Weights of a small GPT-style language model, trained from scratch on English Wikipedia.
Size: 10 layers, width 224, MLP 896 GELU, vocabulary 32000, 13.6M parameters.
Architecture: LayerNorm after each residual sum, learned positions, biases, tied embeddings.
Training: a variant of Muon for these matrices, 207M tokens, 12616 steps.
Each number is 50 + 10 x the weight over the matrix's rms, rounded and kept within 0 to 99. Layers, rows and columns count from 0.

# up: layer 7 MLP up, 896x224, rms 0.0484, rows 371-430, columns 56-111
# down: layer 7 MLP down (transposed), 896x224, rms 0.0233, rows 371-430, columns 56-111
up371:54 62 52 58 68 52 53 58 47 54 55 51 56 45 45 60 35 53 53 54 43 40 42 44 53 39 44 38 49 53 42 71 61 59 45 65 46 55 55 44 50 42 71 56 45 46 62 36 77 44 38 62 42 59 43 60
down371:41 60 28 43 61 40 54 46 47 62 49 42 53 49 51 48 41 64 64 45 36 70 50 48 57 60 39 73 51 43 52 57 48 45 43 49 22 63 59 19 48 54 44 60 41 55 49 71 30 44 50 52 53 37 42 39
up372:58 59 42 58 62 46 47 48 43 45 35 27 48 65 57 57 47 40 45 36 26 44 53 29 33 50 41 57 63 71 51 51 47 53 53 46 48 32 46 45 38 65 47 39 40 60 43 54 39 28 40 44 41 49 37 51
down372:40 63 39 42 56 43 47 52 50 48 47 65 36 53 52 71 56 50 62 53 39 50 37 46 58 64 25 27 41 39 43 66 53 49 66 41 56 40 45 63 59 50 35 49 54 54 39 53 35 71 38 48 64 52 54 69
up373:49 71 51 43 55 45 70 46 57 38 59 54 45 52 50 51 55 36 48 43 52 44 49 65 41 56 53 42 42 60 55 55 29 41 55 61 42 62 56 50 53 52 40 26 55 53 49 66 59 35 36 43 48 59 44 54
down373:48 59 65 59 45 58 46 48 40 52 40 55 45 63 59 63 52 25 54 72 46 42 58 39 54 63 45 37 42 48 31 63 31 57 44 41 66 47 49 55 48 38 44 53 46 49 54 61 40 44 54 42 42 51 54 53
up374:43 43 47 34 43 54 63 60 55 53 65 56 54 47 51 49 47 55 43 41 36 41 54 40 43 48 45 47 50 59 44 46 52 54 52 57 64 55 57 37 59 37 28 51 47 33 59 44 41 49 53 57 47 34 60 34
down374:51 49 44 53 61 56 47 42 56 47 55 46 55 44 48 53 63 54 60 36 72 61 35 52 46 73 52 46 47 65 47 61 51 54 58 35 31 58 52 69 55 54 63 42 31 31 56 51 73 41 51 55 44 46 63 50
up375:32 68 57 57 61 50 46 41 48 60 52 50 47 59 51 50 43 38 21 64 41 64 51 62 34 52 51 70 25 37 53 40 55 34 52 66 48 62 45 48 54 41 45 61 52 44 64 63 53 38 27 32 50 66 54 53
down375:49 42 60 47 47 37 36 55 42 32 52 52 47 42 42 53 47 53 64 61 61 66 63 58 48 38 62 40 57 67 32 53 36 71 56 37 58 35 49 64 51 55 42 41 24 41 34 25 51 33 55 55 44 48 62 53
up376:42 56 45 45 30 40 52 51 52 58 52 46 57 56 47 44 41 56 48 62 51 42 44 45 58 45 32 43 53 45 41 58 55 33 48 66 63 60 53 50 53 58 57 43 41 55 64 51 51 52 45 61 51 47 52 59
down376:70 26 50 53 74 40 45 57 55 69 27 47 45 44 55 69 33 58 48 44 50 62 40 53 50 37 66 59 52 63 48 48 34 51 48 58 43 44 44 27 54 39 61 50 69 24 47 53 40 41 57 48 54 52 64 33
up377:49 55 53 55 52 47 57 58 48 48 53 58 45 60 43 44 57 45 59 55 62 71 52 56 51 37 52 66 50 63 59 58 80 65 61 60 53 48 46 45 74 44 55 44 51 46 53 46 32 51 41 42 50 35 48 60
down377:68 47 61 50 43 64 49 57 52 59 41 49 52 32 50 48 44 45 39 53 37 49 38 59 58 47 51 24 49 54 45 53 47 45 50 34 63 52 69 41 41 61 36 49 69 54 44 37 54 32 48 46 50 50 67 30
up378:33 55 55 33 49 46 46 53 50 56 53 24 41 49 58 49 39 51 25 47 45 45 54 63 53 36 51 40 39 70 77 63 34 53 63 44 44 53 52 60 46 53 53 56 67 72 48 45 43 59 39 42 51 52 38 49
down378:41 71 48 55 48 52 52 68 41 51 43 71 36 47 42 40 42 58 41 71 46 60 56 41 83 46 42 26 49 49 42 54 40 55 51 45 58 57 54 36 34 31 61 64 43 43 61 71 43 56 72 48 46 58 48 49
up379:52 42 35 20 68 51 49 45 48 56 52 62 54 64 35 44 51 44 46 46 61 58 47 45 52 54 50 48 64 61 46 34 47 62 54 59 50 56 48 64 34 47 48 48 60 54 47 57 43 51 52 48 56 50 38 36
down379:61 66 46 58 45 38 53 46 47 37 55 50 40 50 39 44 54 58 47 51 60 46 43 63 52 50 44 37 50 55 58 53 46 60 52 54 51 60 48 63 61 43 52 52 53 57 54 53 45 39 55 40 46 69 54 52
up380:77 36 41 71 16 58 32 61 55 51 64 43 52 42 52 53 48 72 43 48 61 38 45 56 46 53 42 41 64 46 51 52 37 55 38 48 61 46 34 54 43 55 51 26 66 42 54 52 52 42 60 32 38 61 47 47
down380:55 44 41 53 59 45 43 65 38 39 35 74 55 47 27 33 55 59 41 46 67 73 58 52 55 63 52 37 53 58 58 59 39 46 54 54 70 47 63 36 51 50 60 54 50 44 41 50 60 48 28 61 51 49 52 51
up381:55 46 60 55 42 53 53 51 55 54 58 62 51 48 57 37 21 54 56 53 61 47 56 56 54 54 60 50 52 44 69 53 43 60 40 61 31 40 42 60 49 48 54 44 60 43 78 57 33 54 73 55 44 55 44 48
down381:63 51 62 56 48 71 49 64 61 46 38 61 56 33 53 26 44 45 49 61 42 30 45 63 73 62 42 50 59 56 50 42 49 58 50 48 56 56 58 50 44 74 66 42 41 49 53 51 58 44 59 26 43 43 53 47
up382:53 52 42 41 58 60 71 36 54 52 49 49 56 49 41 51 56 58 44 54 67 52 41 45 56 52 44 65 50 43 52 46 50 52 56 56 39 45 37 42 56 53 46 43 49 50 63 46 43 44 44 50 50 43 66 43
down382:42 37 47 40 48 47 53 44 32 56 59 52 69 59 54 53 38 39 52 37 53 37 47 48 61 45 39 49 37 57 50 55 50 42 53 47 33 60 47 32 48 45 58 41 51 48 49 49 54 45 53 51 49 49 51 56
up383:57 47 58 40 54 39 40 56 65 51 45 43 62 61 56 62 45 47 58 36 49 52 56 65 49 62 63 42 47 63 48 42 52 52 55 40 52 58 29 41 43 73 44 38 68 59 70 50 59 50 48 42 65 68 50 46
down383:57 45 48 45 32 46 50 56 42 47 58 41 49 57 48 55 61 40 59 47 61 33 51 60 47 58 46 52 42 51 54 53 52 54 34 40 64 52 38 62 45 67 45 45 38 53 41 46 70 41 37 50 43 50 28 65
up384:45 37 59 87 46 45 57 61 26 47 40 46 59 47 50 38 28 41 82 54 38 66 64 44 60 45 48 54 50 50 35 55 48 49 53 49 56 40 40 34 73 70 59 59 47 52 46 41 59 55 59 45 65 43 52 43
down384:54 43 53 41 47 44 39 49 61 63 43 56 51 54 50 52 60 55 40 37 46 49 46 57 47 46 56 52 48 47 57 68 66 32 47 45 52 52 22 50 57 45 60 52 58 54 61 59 42 46 46 58 59 39 51 48
up385:65 49 54 60 41 76 33 46 56 54 62 61 46 58 67 64 49 49 60 47 66 36 49 57 68 43 56 59 75 48 62 48 73 58 37 55 55 67 45 58 34 41 37 63 38 60 52 59 63 33 55 47 29 37 36 46
down385:43 50 42 42 49 38 47 40 48 31 22 53 70 45 57 58 57 51 57 40 60 82 47 52 40 43 49 48 35 50 41 51 42 45 51 48 63 44 71 51 48 65 51 43 51 51 55 46 52 56 45 44 41 52 46 40
up386:44 44 63 48 46 48 42 49 63 51 54 33 48 59 60 55 58 38 61 53 58 56 49 59 56 32 49 49 58 58 51 54 46 22 45 56 48 55 48 38 41 49 51 51 52 57 47 58 51 48 38 52 63 56 57 50
down386:64 52 69 52 48 46 54 49 54 48 55 46 59 43 61 49 59 47 41 62 50 35 41 48 56 37 47 59 48 50 51 57 47 32 64 45 49 53 58 57 58 39 41 49 49 63 49 42 51 47 67 40 52 46 48 43
up387:39 64 43 56 60 39 57 39 60 51 49 47 44 48 60 42 49 46 47 38 48 48 41 55 50 56 57 44 55 48 33 52 48 61 46 54 59 65 60 47 40 63 41 52 35 52 76 52 51 37 60 44 48 57 55 56
down387:60 52 49 59 46 73 54 47 54 53 49 33 27 51 59 56 60 47 21 69 51 52 53 34 45 54 60 46 46 44 42 56 41 63 53 58 47 56 32 54 50 53 42 59 55 48 47 49 55 50 41 41 38 53 64 38
up388:85 64 51 56 62 33 51 52 61 53 43 43 48 54 56 52 39 50 41 39 50 49 55 51 54 47 54 61 36 41 38 55 63 45 54 46 59 37 73 47 60 51 57 49 36 38 60 57 48 57 46 41 40 68 45 48
down388:40 49 56 59 46 67 43 43 43 25 56 49 46 77 39 47 60 54 53 57 52 61 47 53 47 58 57 61 50 66 57 52 34 44 69 50 41 35 58 52 51 54 43 50 57 51 41 48 41 43 45 33 41 32 48 44
up389:55 54 23 39 62 48 42 61 40 48 42 52 52 53 41 41 29 40 66 46 63 57 56 40 60 53 49 55 47 43 44 51 49 52 41 34 34 60 56 48 52 70 46 43 53 42 56 57 44 27 59 60 58 40 50 39
down389:63 71 56 43 53 50 53 39 56 44 41 38 36 41 56 49 31 52 60 45 52 49 49 46 60 45 50 47 54 53 55 49 61 46 51 49 57 43 54 41 55 28 65 56 57 39 55 47 77 43 67 56 61 46 68 61
up390:55 56 47 53 25 50 70 37 56 51 50 51 66 45 51 34 46 28 48 45 64 73 55 56 47 48 47 34 42 40 38 26 56 36 68 58 59 60 57 43 34 27 47 57 33 55 42 42 53 26 67 52 24 60 41 68
down390:50 56 64 49 46 53 42 56 41 40 70 31 71 48 46 63 46 46 44 51 43 53 44 50 57 58 60 56 34 72 48 36 41 56 50 43 46 43 52 32 60 47 56 47 58 51 50 43 65 68 47 67 48 24 54 64
up391:53 46 50 32 39 37 52 57 45 61 54 43 64 40 55 40 46 59 44 65 45 59 53 40 65 48 62 55 43 47 57 30 50 62 49 37 45 48 54 41 58 55 56 49 42 51 45 57 48 47 66 62 43 60 53 42
down391:47 54 48 60 39 66 59 46 28 38 63 59 35 63 44 49 46 59 60 56 46 52 62 53 40 42 55 54 46 40 40 50 41 50 49 56 47 49 44 50 71 60 47 60 47 58 46 39 53 52 49 45 40 52 45 49
up392:57 39 41 47 46 58 52 67 57 49 51 71 48 55 48 46 65 52 57 51 47 52 55 61 53 55 55 37 28 50 56 50 57 56 45 30 50 44 55 60 63 47 59 50 52 50 50 51 68 68 48 68 74 33 49 47
down392:33 45 58 44 36 34 37 44 43 48 44 38 48 50 57 41 42 46 43 49 54 37 57 42 45 48 56 43 53 54 45 45 46 48 34 84 51 42 39 40 47 45 35 72 43 45 57 58 40 59 46 50 67 56 38 55
up393:52 49 42 48 47 68 40 60 44 69 74 45 51 54 31 45 41 39 39 49 51 56 60 37 31 64 42 60 43 44 57 40 38 72 31 63 47 56 52 48 47 53 48 50 37 28 56 43 59 61 42 33 49 39 56 65
down393:43 69 41 68 60 37 49 40 59 68 44 36 62 55 65 33 56 39 32 53 63 61 54 52 52 56 48 64 56 61 38 56 59 58 54 65 35 60 30 45 40 57 41 46 55 60 43 45 45 66 49 46 41 43 36 43
up394:50 38 49 36 49 45 51 38 42 44 44 30 49 48 28 23 44 79 55 54 42 44 63 52 62 33 39 37 44 55 54 53 43 51 60 47 60 44 53 44 56 41 60 48 56 54 51 57 44 45 62 39 50 48 58 34
down394:48 31 54 52 50 51 41 58 48 36 53 64 55 43 44 77 45 44 61 66 45 59 53 57 52 41 47 65 67 67 45 44 52 50 55 52 44 49 44 50 55 57 52 48 56 47 49 42 55 46 65 50 51 54 46 52
up395:65 50 51 54 39 48 54 56 49 47 54 26 64 52 65 49 45 53 75 46 66 66 56 39 43 65 28 53 39 60 43 49 65 63 42 49 56 40 52 54 45 74 37 35 55 44 56 61 39 41 38 38 60 44 48 48
down395:61 53 40 47 61 36 34 60 54 52 66 45 42 53 40 38 42 61 51 22 48 60 47 45 57 50 47 51 62 29 50 30 44 53 68 43 56 58 38 53 55 46 63 62 41 48 57 32 68 54 59 32 57 39 60 57
up396:48 47 64 60 46 64 67 57 66 47 47 54 54 43 55 37 45 62 33 52 53 37 49 42 48 59 50 40 45 48 66 58 48 59 44 30 49 44 54 37 42 52 63 59 48 39 37 41 61 46 49 55 51 37 54 48
down396:23 46 54 42 63 48 54 50 39 35 58 50 54 52 59 35 44 47 53 47 43 45 40 39 24 41 66 59 46 58 41 60 52 49 56 60 44 40 56 54 55 47 42 41 44 44 46 45 74 56 47 57 49 47 37 35
up397:50 45 49 50 55 33 24 47 55 71 67 32 41 40 66 32 47 55 46 49 32 44 54 47 59 54 69 48 61 39 51 68 45 46 44 63 51 44 74 58 18 38 33 60 52 70 28 41 43 61 53 48 32 48 41 60
down397:46 55 47 36 41 52 45 58 65 45 46 58 54 50 54 45 63 46 53 48 74 67 70 55 55 40 34 50 34 52 45 53 42 65 43 43 51 52 66 56 43 78 52 58 19 44 41 55 55 68 35 33 29 48 43 48
up398:46 34 68 60 49 61 68 38 61 40 65 50 34 56 55 45 50 29 49 54 30 42 36 51 54 44 49 27 34 46 61 70 42 64 60 35 44 75 51 53 57 55 47 65 45 43 57 56 45 38 45 42 46 68 53 64
down398:35 51 48 77 61 60 47 69 28 59 66 39 53 60 38 35 32 81 54 44 60 54 45 54 46 54 54 51 57 36 49 32 49 36 51 51 49 49 45 39 49 47 48 50 41 50 56 50 27 54 45 54 50 30 44 44
up399:39 40 62 35 47 53 50 65 54 40 48 71 42 63 58 45 53 59 38 55 54 59 58 43 43 52 47 34 23 44 39 61 34 66 49 63 32 44 47 34 64 49 47 37 49 73 52 56 64 54 67 49 33 44 53 60
down399:42 43 48 35 33 64 68 48 47 73 66 63 54 47 55 57 53 56 57 59 50 66 32 54 55 62 51 50 53 40 42 43 56 53 42 46 66 33 61 49 41 53 58 53 52 44 65 53 42 50 61 48 51 48 40 63
up400:47 43 46 58 37 28 35 44 56 47 41 53 38 52 49 56 55 52 43 46 40 44 47 66 48 56 59 42 56 35 55 41 57 41 45 59 47 54 46 69 39 65 42 56 37 44 53 56 52 75 65 61 58 45 58 44
down400:57 47 55 48 44 46 69 39 40 46 50 50 59 45 60 49 59 58 56 46 43 65 60 52 45 39 70 47 46 71 49 51 58 42 52 51 43 38 48 50 48 45 54 54 47 54 29 60 47 48 25 44 46 47 49 55
up401:53 23 44 46 59 58 57 34 55 53 48 55 62 54 50 59 53 32 42 48 42 59 56 57 40 50 64 66 33 37 50 38 66 44 46 53 38 53 35 43 51 48 45 57 36 49 54 50 48 39 69 45 45 47 47 57
down401:66 46 47 54 55 59 50 58 55 36 32 54 43 45 64 40 53 30 62 34 58 40 51 50 66 74 37 43 45 54 33 47 50 53 63 40 71 49 51 57 44 54 58 43 64 26 47 57 44 61 46 51 52 65 59 54
up402:49 56 31 52 58 62 50 38 63 40 60 29 57 52 53 21 57 58 35 35 62 40 54 47 49 64 39 53 51 49 38 33 33 58 44 52 52 44 67 58 44 45 39 34 50 50 59 38 57 58 61 59 53 50 47 49
down402:61 45 63 44 38 30 56 55 70 52 63 42 43 59 40 57 60 44 48 50 31 41 47 54 49 36 41 50 48 63 59 43 39 60 51 66 60 28 77 46 58 40 60 62 53 36 50 50 63 43 49 59 60 36 69 61
up403:55 64 40 45 51 43 65 78 34 57 44 39 45 33 55 52 63 42 41 36 59 61 47 35 48 60 49 41 51 36 49 50 58 66 54 34 41 39 58 51 51 73 55 49 50 62 52 60 56 69 26 33 53 45 48 29
down403:46 50 51 33 56 46 39 30 66 55 36 66 44 50 38 30 46 61 36 58 51 41 64 41 51 41 43 40 56 45 61 61 56 32 50 52 50 35 61 33 60 23 51 49 36 55 44 60 49 37 63 42 59 48 43 43
up404:49 40 38 64 59 48 59 46 54 52 51 52 49 55 46 46 47 51 45 54 50 51 56 60 50 26 33 50 73 62 48 55 46 60 52 35 45 43 26 49 36 56 59 47 39 49 71 62 50 68 43 53 50 56 41 48
down404:57 40 44 43 49 58 55 43 48 61 38 39 53 38 54 48 47 48 35 60 58 56 37 61 54 57 60 57 59 48 38 46 51 38 45 57 51 52 56 46 51 48 52 56 45 46 43 61 29 44 54 78 52 29 65 56
up405:50 52 42 59 50 44 50 58 43 33 59 44 53 61 29 42 41 35 50 46 68 65 50 60 21 56 64 54 66 65 66 38 51 35 35 60 48 49 60 66 49 65 58 60 42 50 71 68 45 48 33 30 45 45 38 52
down405:52 68 49 39 60 33 65 60 40 66 46 38 54 65 64 40 26 61 51 39 43 62 57 57 57 64 40 60 51 37 43 54 49 64 49 58 26 71 70 21 55 36 53 54 58 24 37 53 38 78 58 49 50 36 43 45
up406:33 51 34 49 60 65 70 39 42 47 69 69 58 54 36 64 72 50 37 55 37 47 45 46 45 54 36 44 62 64 56 42 68 68 54 28 58 49 51 46 44 50 58 56 36 51 35 55 46 46 49 64 47 42 45 48
down406:59 59 58 53 56 40 65 47 54 49 58 46 46 58 49 39 48 47 50 61 57 15 37 53 54 48 65 42 48 35 51 48 43 63 55 34 44 52 35 53 34 56 53 46 38 34 64 37 57 38 38 51 55 65 56 66
up407:59 49 39 55 52 53 55 50 57 54 45 43 74 42 58 76 62 52 60 57 56 43 60 45 35 39 31 21 49 52 61 59 44 49 62 39 41 48 45 66 54 45 42 65 33 49 51 44 49 54 41 49 35 68 62 42
down407:66 30 57 44 52 69 54 50 54 66 55 33 68 42 45 45 54 30 37 66 56 45 42 52 62 46 56 26 55 44 53 58 47 24 56 36 44 45 39 46 58 39 45 55 66 59 50 50 47 27 59 60 48 66 51 47
up408:39 46 54 49 56 51 69 40 49 56 29 49 44 26 71 31 62 45 44 56 32 57 41 42 49 50 58 59 41 41 51 50 32 51 36 54 58 51 46 41 73 36 43 61 55 51 39 56 45 49 42 21 33 58 46 29
down408:31 54 52 46 55 58 59 45 35 72 56 53 47 49 87 54 62 23 42 56 36 39 24 50 55 49 37 52 40 66 69 51 58 28 50 61 60 68 65 59 55 27 30 66 37 57 48 58 44 43 24 59 46 44 52 55
up409:35 53 57 63 39 59 53 38 55 55 43 61 64 38 46 45 59 34 48 29 56 36 74 58 37 35 46 34 62 62 46 44 53 47 49 53 65 47 31 77 45 59 53 58 53 47 60 44 60 60 59 63 62 43 54 70
down409:52 37 59 55 62 36 61 48 25 36 69 36 39 52 57 59 57 55 39 29 43 44 60 62 71 42 39 60 44 30 63 39 52 67 56 57 39 43 39 52 46 55 31 59 32 55 41 48 53 51 39 54 46 42 61 62
up410:38 46 50 52 46 41 52 52 54 39 44 43 51 57 61 54 53 51 52 45 63 37 53 30 58 30 61 62 38 37 33 58 49 50 56 61 50 60 54 58 53 40 60 67 41 66 39 53 66 50 48 46 44 54 51 50
down410:49 43 30 49 36 54 62 25 47 57 49 63 51 54 46 55 64 54 57 56 61 64 59 44 46 48 46 32 37 47 52 38 67 44 45 69 52 31 43 46 42 37 68 37 49 44 50 60 63 56 58 52 39 54 56 46
up411:51 49 75 40 59 64 54 47 41 71 57 44 44 51 38 63 40 47 61 60 46 49 39 59 49 57 58 54 25 46 31 61 53 44 57 55 57 57 37 47 61 29 55 53 47 56 60 56 38 35 39 42 36 59 58 45
down411:40 44 38 67 38 43 51 42 47 67 52 66 72 61 44 51 42 68 50 43 59 57 65 62 52 49 52 49 50 69 55 48 50 52 50 44 51 39 42 43 35 49 43 56 64 63 35 50 62 40 61 64 55 43 62 49
up412:55 66 54 44 53 37 67 57 54 60 45 38 69 30 57 50 42 46 44 70 62 45 46 43 41 60 67 50 67 66 49 41 42 43 53 45 46 49 57 65 26 42 45 58 76 83 41 37 65 39 50 42 44 66 50 26
down412:53 57 60 23 48 50 56 45 45 43 39 40 47 52 52 47 55 44 39 63 79 75 38 49 57 50 38 55 73 43 56 42 34 43 58 53 52 41 70 46 57 61 40 48 44 56 52 38 47 58 38 67 21 65 40 52
up413:53 57 47 37 51 59 45 32 62 70 35 47 50 66 52 49 56 33 57 46 44 47 48 38 51 58 44 62 64 31 58 63 43 46 53 54 55 43 50 59 45 52 39 51 51 57 69 44 40 51 48 49 53 48 35 44
down413:51 41 46 59 36 52 51 53 60 42 55 36 59 62 54 48 56 42 46 38 42 53 50 54 43 40 47 40 43 48 53 57 64 62 66 59 65 57 41 56 44 53 29 33 46 54 42 48 39 52 48 37 51 53 39 65
up414:47 44 61 59 52 28 52 51 26 57 64 49 48 52 24 42 42 50 50 43 46 63 69 43 38 54 50 56 54 69 45 48 55 53 43 37 50 65 51 38 53 63 50 64 44 47 66 41 46 41 70 32 70 47 54 54
down414:44 40 58 38 42 72 39 50 64 42 55 44 52 45 68 48 55 40 46 52 42 44 35 38 45 50 68 47 41 46 68 60 61 55 62 24 44 65 20 66 53 54 49 44 37 57 62 46 57 62 27 57 63 62 59 50
up415:48 54 52 31 50 34 42 65 63 51 43 31 64 64 40 34 39 40 36 48 54 46 45 44 51 68 66 48 43 51 54 36 45 55 42 28 65 42 50 58 45 52 67 43 56 49 44 65 55 52 46 55 49 34 41 33
down415:28 58 50 41 56 60 38 52 31 54 50 38 58 57 52 58 52 33 48 67 47 32 29 62 51 61 74 44 41 41 54 45 59 55 43 41 46 52 40 74 51 54 43 46 59 60 43 52 91 59 57 29 43 57 65 66
up416:47 55 57 54 44 60 29 39 61 49 42 55 44 47 54 58 48 49 50 59 33 29 44 37 54 45 51 39 41 63 50 54 45 71 49 35 57 35 35 52 38 46 55 68 55 63 43 42 19 54 22 52 51 65 45 47
down416:43 47 62 48 54 69 45 48 53 31 48 64 62 39 63 65 63 37 42 66 51 50 51 52 38 53 56 56 60 74 54 48 62 33 54 39 39 51 60 39 49 65 56 51 59 57 46 53 32 47 61 48 63 46 49 40
up417:28 59 47 37 37 43 40 44 61 57 40 65 53 52 44 48 54 50 53 32 65 57 50 41 42 62 48 53 51 52 38 54 41 51 52 38 51 56 43 19 51 53 54 51 39 57 50 72 46 46 57 67 58 35 44 54
down417:61 53 43 66 49 42 36 54 42 43 56 47 57 65 57 45 65 65 51 56 47 57 31 49 31 57 51 51 58 64 39 49 43 59 42 48 32 38 43 46 47 54 48 45 50 45 48 53 59 42 53 44 34 63 57 56
up418:51 63 34 37 59 62 61 41 45 53 43 42 51 47 46 57 51 43 38 54 27 39 39 44 60 49 49 42 41 43 58 44 59 59 64 64 53 50 40 69 51 50 53 51 62 55 65 55 42 57 49 50 66 37 50 56
down418:53 37 50 69 41 49 54 43 48 58 48 53 34 51 43 54 47 37 43 41 70 63 61 45 55 47 44 62 51 48 44 48 44 33 58 53 50 57 42 47 48 52 56 36 49 43 57 58 68 56 52 52 53 45 67 52
up419:45 48 58 46 37 69 41 47 47 72 52 67 40 47 46 67 49 57 64 32 40 59 41 65 60 54 35 44 44 59 47 61 53 37 49 48 52 63 58 49 74 52 58 24 71 61 47 59 36 45 31 57 43 37 60 61
down419:43 43 61 70 52 34 64 46 57 36 57 62 54 38 40 49 36 58 46 59 33 65 49 45 47 55 60 67 29 57 47 68 61 59 45 24 33 51 38 60 20 52 52 61 41 78 65 44 53 27 63 58 35 49 67 52
up420:34 53 42 37 45 60 48 43 61 65 50 46 53 24 37 50 57 68 66 47 57 56 67 49 64 66 29 78 46 75 64 42 59 54 54 49 57 48 39 50 29 69 37 18 67 45 55 51 43 35 50 62 68 34 59 39
down420:41 61 58 40 61 36 47 55 58 41 54 59 61 63 46 69 67 49 64 39 55 47 39 48 42 33 40 56 44 51 47 48 25 53 44 44 39 51 38 51 45 46 51 60 50 41 44 55 49 42 54 38 53 60 47 43
up421:58 43 41 55 37 52 75 36 60 51 44 56 64 46 64 50 53 54 61 61 55 58 48 50 53 40 59 36 80 55 52 61 53 40 55 47 45 62 53 44 46 28 48 39 55 44 51 50 49 41 57 48 39 70 45 43
down421:50 66 44 58 51 58 63 32 63 39 49 59 38 60 48 35 46 22 51 62 57 69 42 44 49 59 35 66 70 49 40 49 49 57 47 39 41 58 58 51 64 48 47 34 52 43 66 47 49 48 61 49 56 61 66 45
up422:51 47 44 35 43 38 42 48 46 51 47 56 57 54 51 57 43 58 29 43 43 48 26 37 55 56 39 60 63 33 56 56 58 50 51 63 70 50 46 25 41 33 43 52 59 53 53 37 64 73 61 58 40 77 56 35
down422:50 57 40 66 51 63 51 67 54 49 78 43 45 71 54 50 46 59 73 57 37 62 53 34 39 69 46 51 57 40 30 60 51 43 42 44 50 59 36 44 59 51 43 38 83 58 58 57 51 34 49 58 46 47 49 41
up423:56 63 53 64 50 41 60 49 59 28 45 72 42 37 51 51 58 27 50 59 72 61 58 38 53 53 42 44 48 50 63 47 11 40 56 54 53 37 51 47 49 72 51 51 58 54 62 55 80 60 41 51 67 33 60 52
down423:46 45 40 39 40 60 58 57 66 46 31 50 42 45 68 70 34 35 45 65 53 24 80 70 57 50 52 69 36 77 28 51 71 80 34 34 73 34 54 62 36 75 45 49 70 56 53 62 25 58 27 57 77 39 53 54
up424:45 29 52 60 38 42 42 45 59 47 41 46 48 49 56 47 48 64 59 48 44 49 59 72 32 62 58 51 54 63 52 58 42 55 34 53 38 59 51 58 34 57 50 59 50 44 42 48 24 56 74 56 55 46 27 50
down424:37 54 59 54 54 40 39 56 41 61 55 57 32 22 43 57 31 61 50 49 61 69 56 50 34 53 49 48 44 50 48 36 52 62 52 50 53 40 56 31 31 49 44 57 54 42 37 61 64 58 61 53 43 61 49 56
up425:47 37 50 19 51 50 40 50 68 44 56 60 36 49 60 62 57 52 57 47 38 41 64 64 57 51 45 35 62 48 44 46 38 47 57 59 58 31 35 38 46 71 57 43 53 43 54 53 50 58 46 72 44 61 69 40
down425:36 51 66 64 48 75 46 49 47 37 50 37 37 55 46 60 43 46 35 55 49 49 37 38 48 41 67 48 52 48 51 70 47 51 65 39 51 69 38 39 58 42 46 50 28 42 45 46 32 48 42 53 67 57 36 63
up426:42 47 44 43 51 60 64 34 53 56 57 50 53 41 36 48 50 63 39 49 51 54 29 53 43 48 54 65 33 72 50 59 48 39 45 41 42 55 56 31 37 54 54 29 65 47 50 59 45 65 44 48 55 49 62 59
down426:59 58 61 65 58 39 33 54 40 54 52 49 52 52 48 57 37 54 40 51 50 63 49 44 55 46 51 55 42 43 55 49 35 55 55 48 48 54 58 71 45 53 56 51 38 40 47 38 58 49 52 58 37 59 45 52
up427:55 53 51 55 42 43 52 45 73 55 52 43 41 52 48 53 36 43 45 57 44 49 46 45 51 46 57 50 34 52 45 32 44 38 43 57 59 60 53 59 47 54 55 45 42 56 45 55 39 59 47 63 48 41 45 48
down427:65 42 39 41 69 55 55 57 43 48 41 54 46 52 58 57 63 52 47 51 53 55 48 60 43 45 61 47 47 61 47 67 40 65 52 48 37 31 47 41 47 39 50 59 55 39 49 52 56 46 56 42 37 58 46 48
up428:55 51 69 48 47 36 41 55 42 51 47 62 70 53 65 59 44 50 51 55 36 52 71 53 40 62 40 39 53 40 36 39 55 49 65 41 60 50 47 49 51 55 30 51 35 47 51 44 38 51 51 62 45 65 48 57
down428:58 55 46 47 68 44 61 59 65 46 48 53 60 46 53 54 36 53 53 33 39 49 53 58 53 58 42 50 50 69 50 62 64 41 56 39 37 60 46 58 45 63 61 40 47 54 56 53 54 32 40 42 36 51 49 65
up429:51 48 67 46 32 61 57 65 55 56 51 59 62 48 49 53 67 41 53 46 62 43 41 42 70 50 49 49 43 30 45 65 42 56 46 56 38 43 70 77 59 57 56 40 53 35 28 45 68 59 57 36 53 60 32 37
down429:58 54 32 43 59 65 64 40 54 57 42 53 30 47 51 43 26 55 55 44 56 57 44 57 51 39 59 65 50 38 42 47 38 53 61 37 55 59 48 34 38 54 55 48 54 47 40 51 22 35 36 35 49 51 59 66
up430:35 37 52 72 59 52 44 37 42 62 47 51 62 46 34 57 51 54 45 42 42 42 56 47 48 30 42 38 53 41 67 55 50 53 50 58 39 44 33 45 48 60 65 50 53 59 46 52 60 44 56 56 54 46 41 42
down430:48 59 45 35 55 56 54 41 40 45 37 56 51 48 53 46 54 46 56 31 63 45 49 57 50 50 61 37 52 32 55 60 36 51 63 45 48 58 71 49 59 55 51 53 41 42 51 54 42 46 56 53 50 48 59 57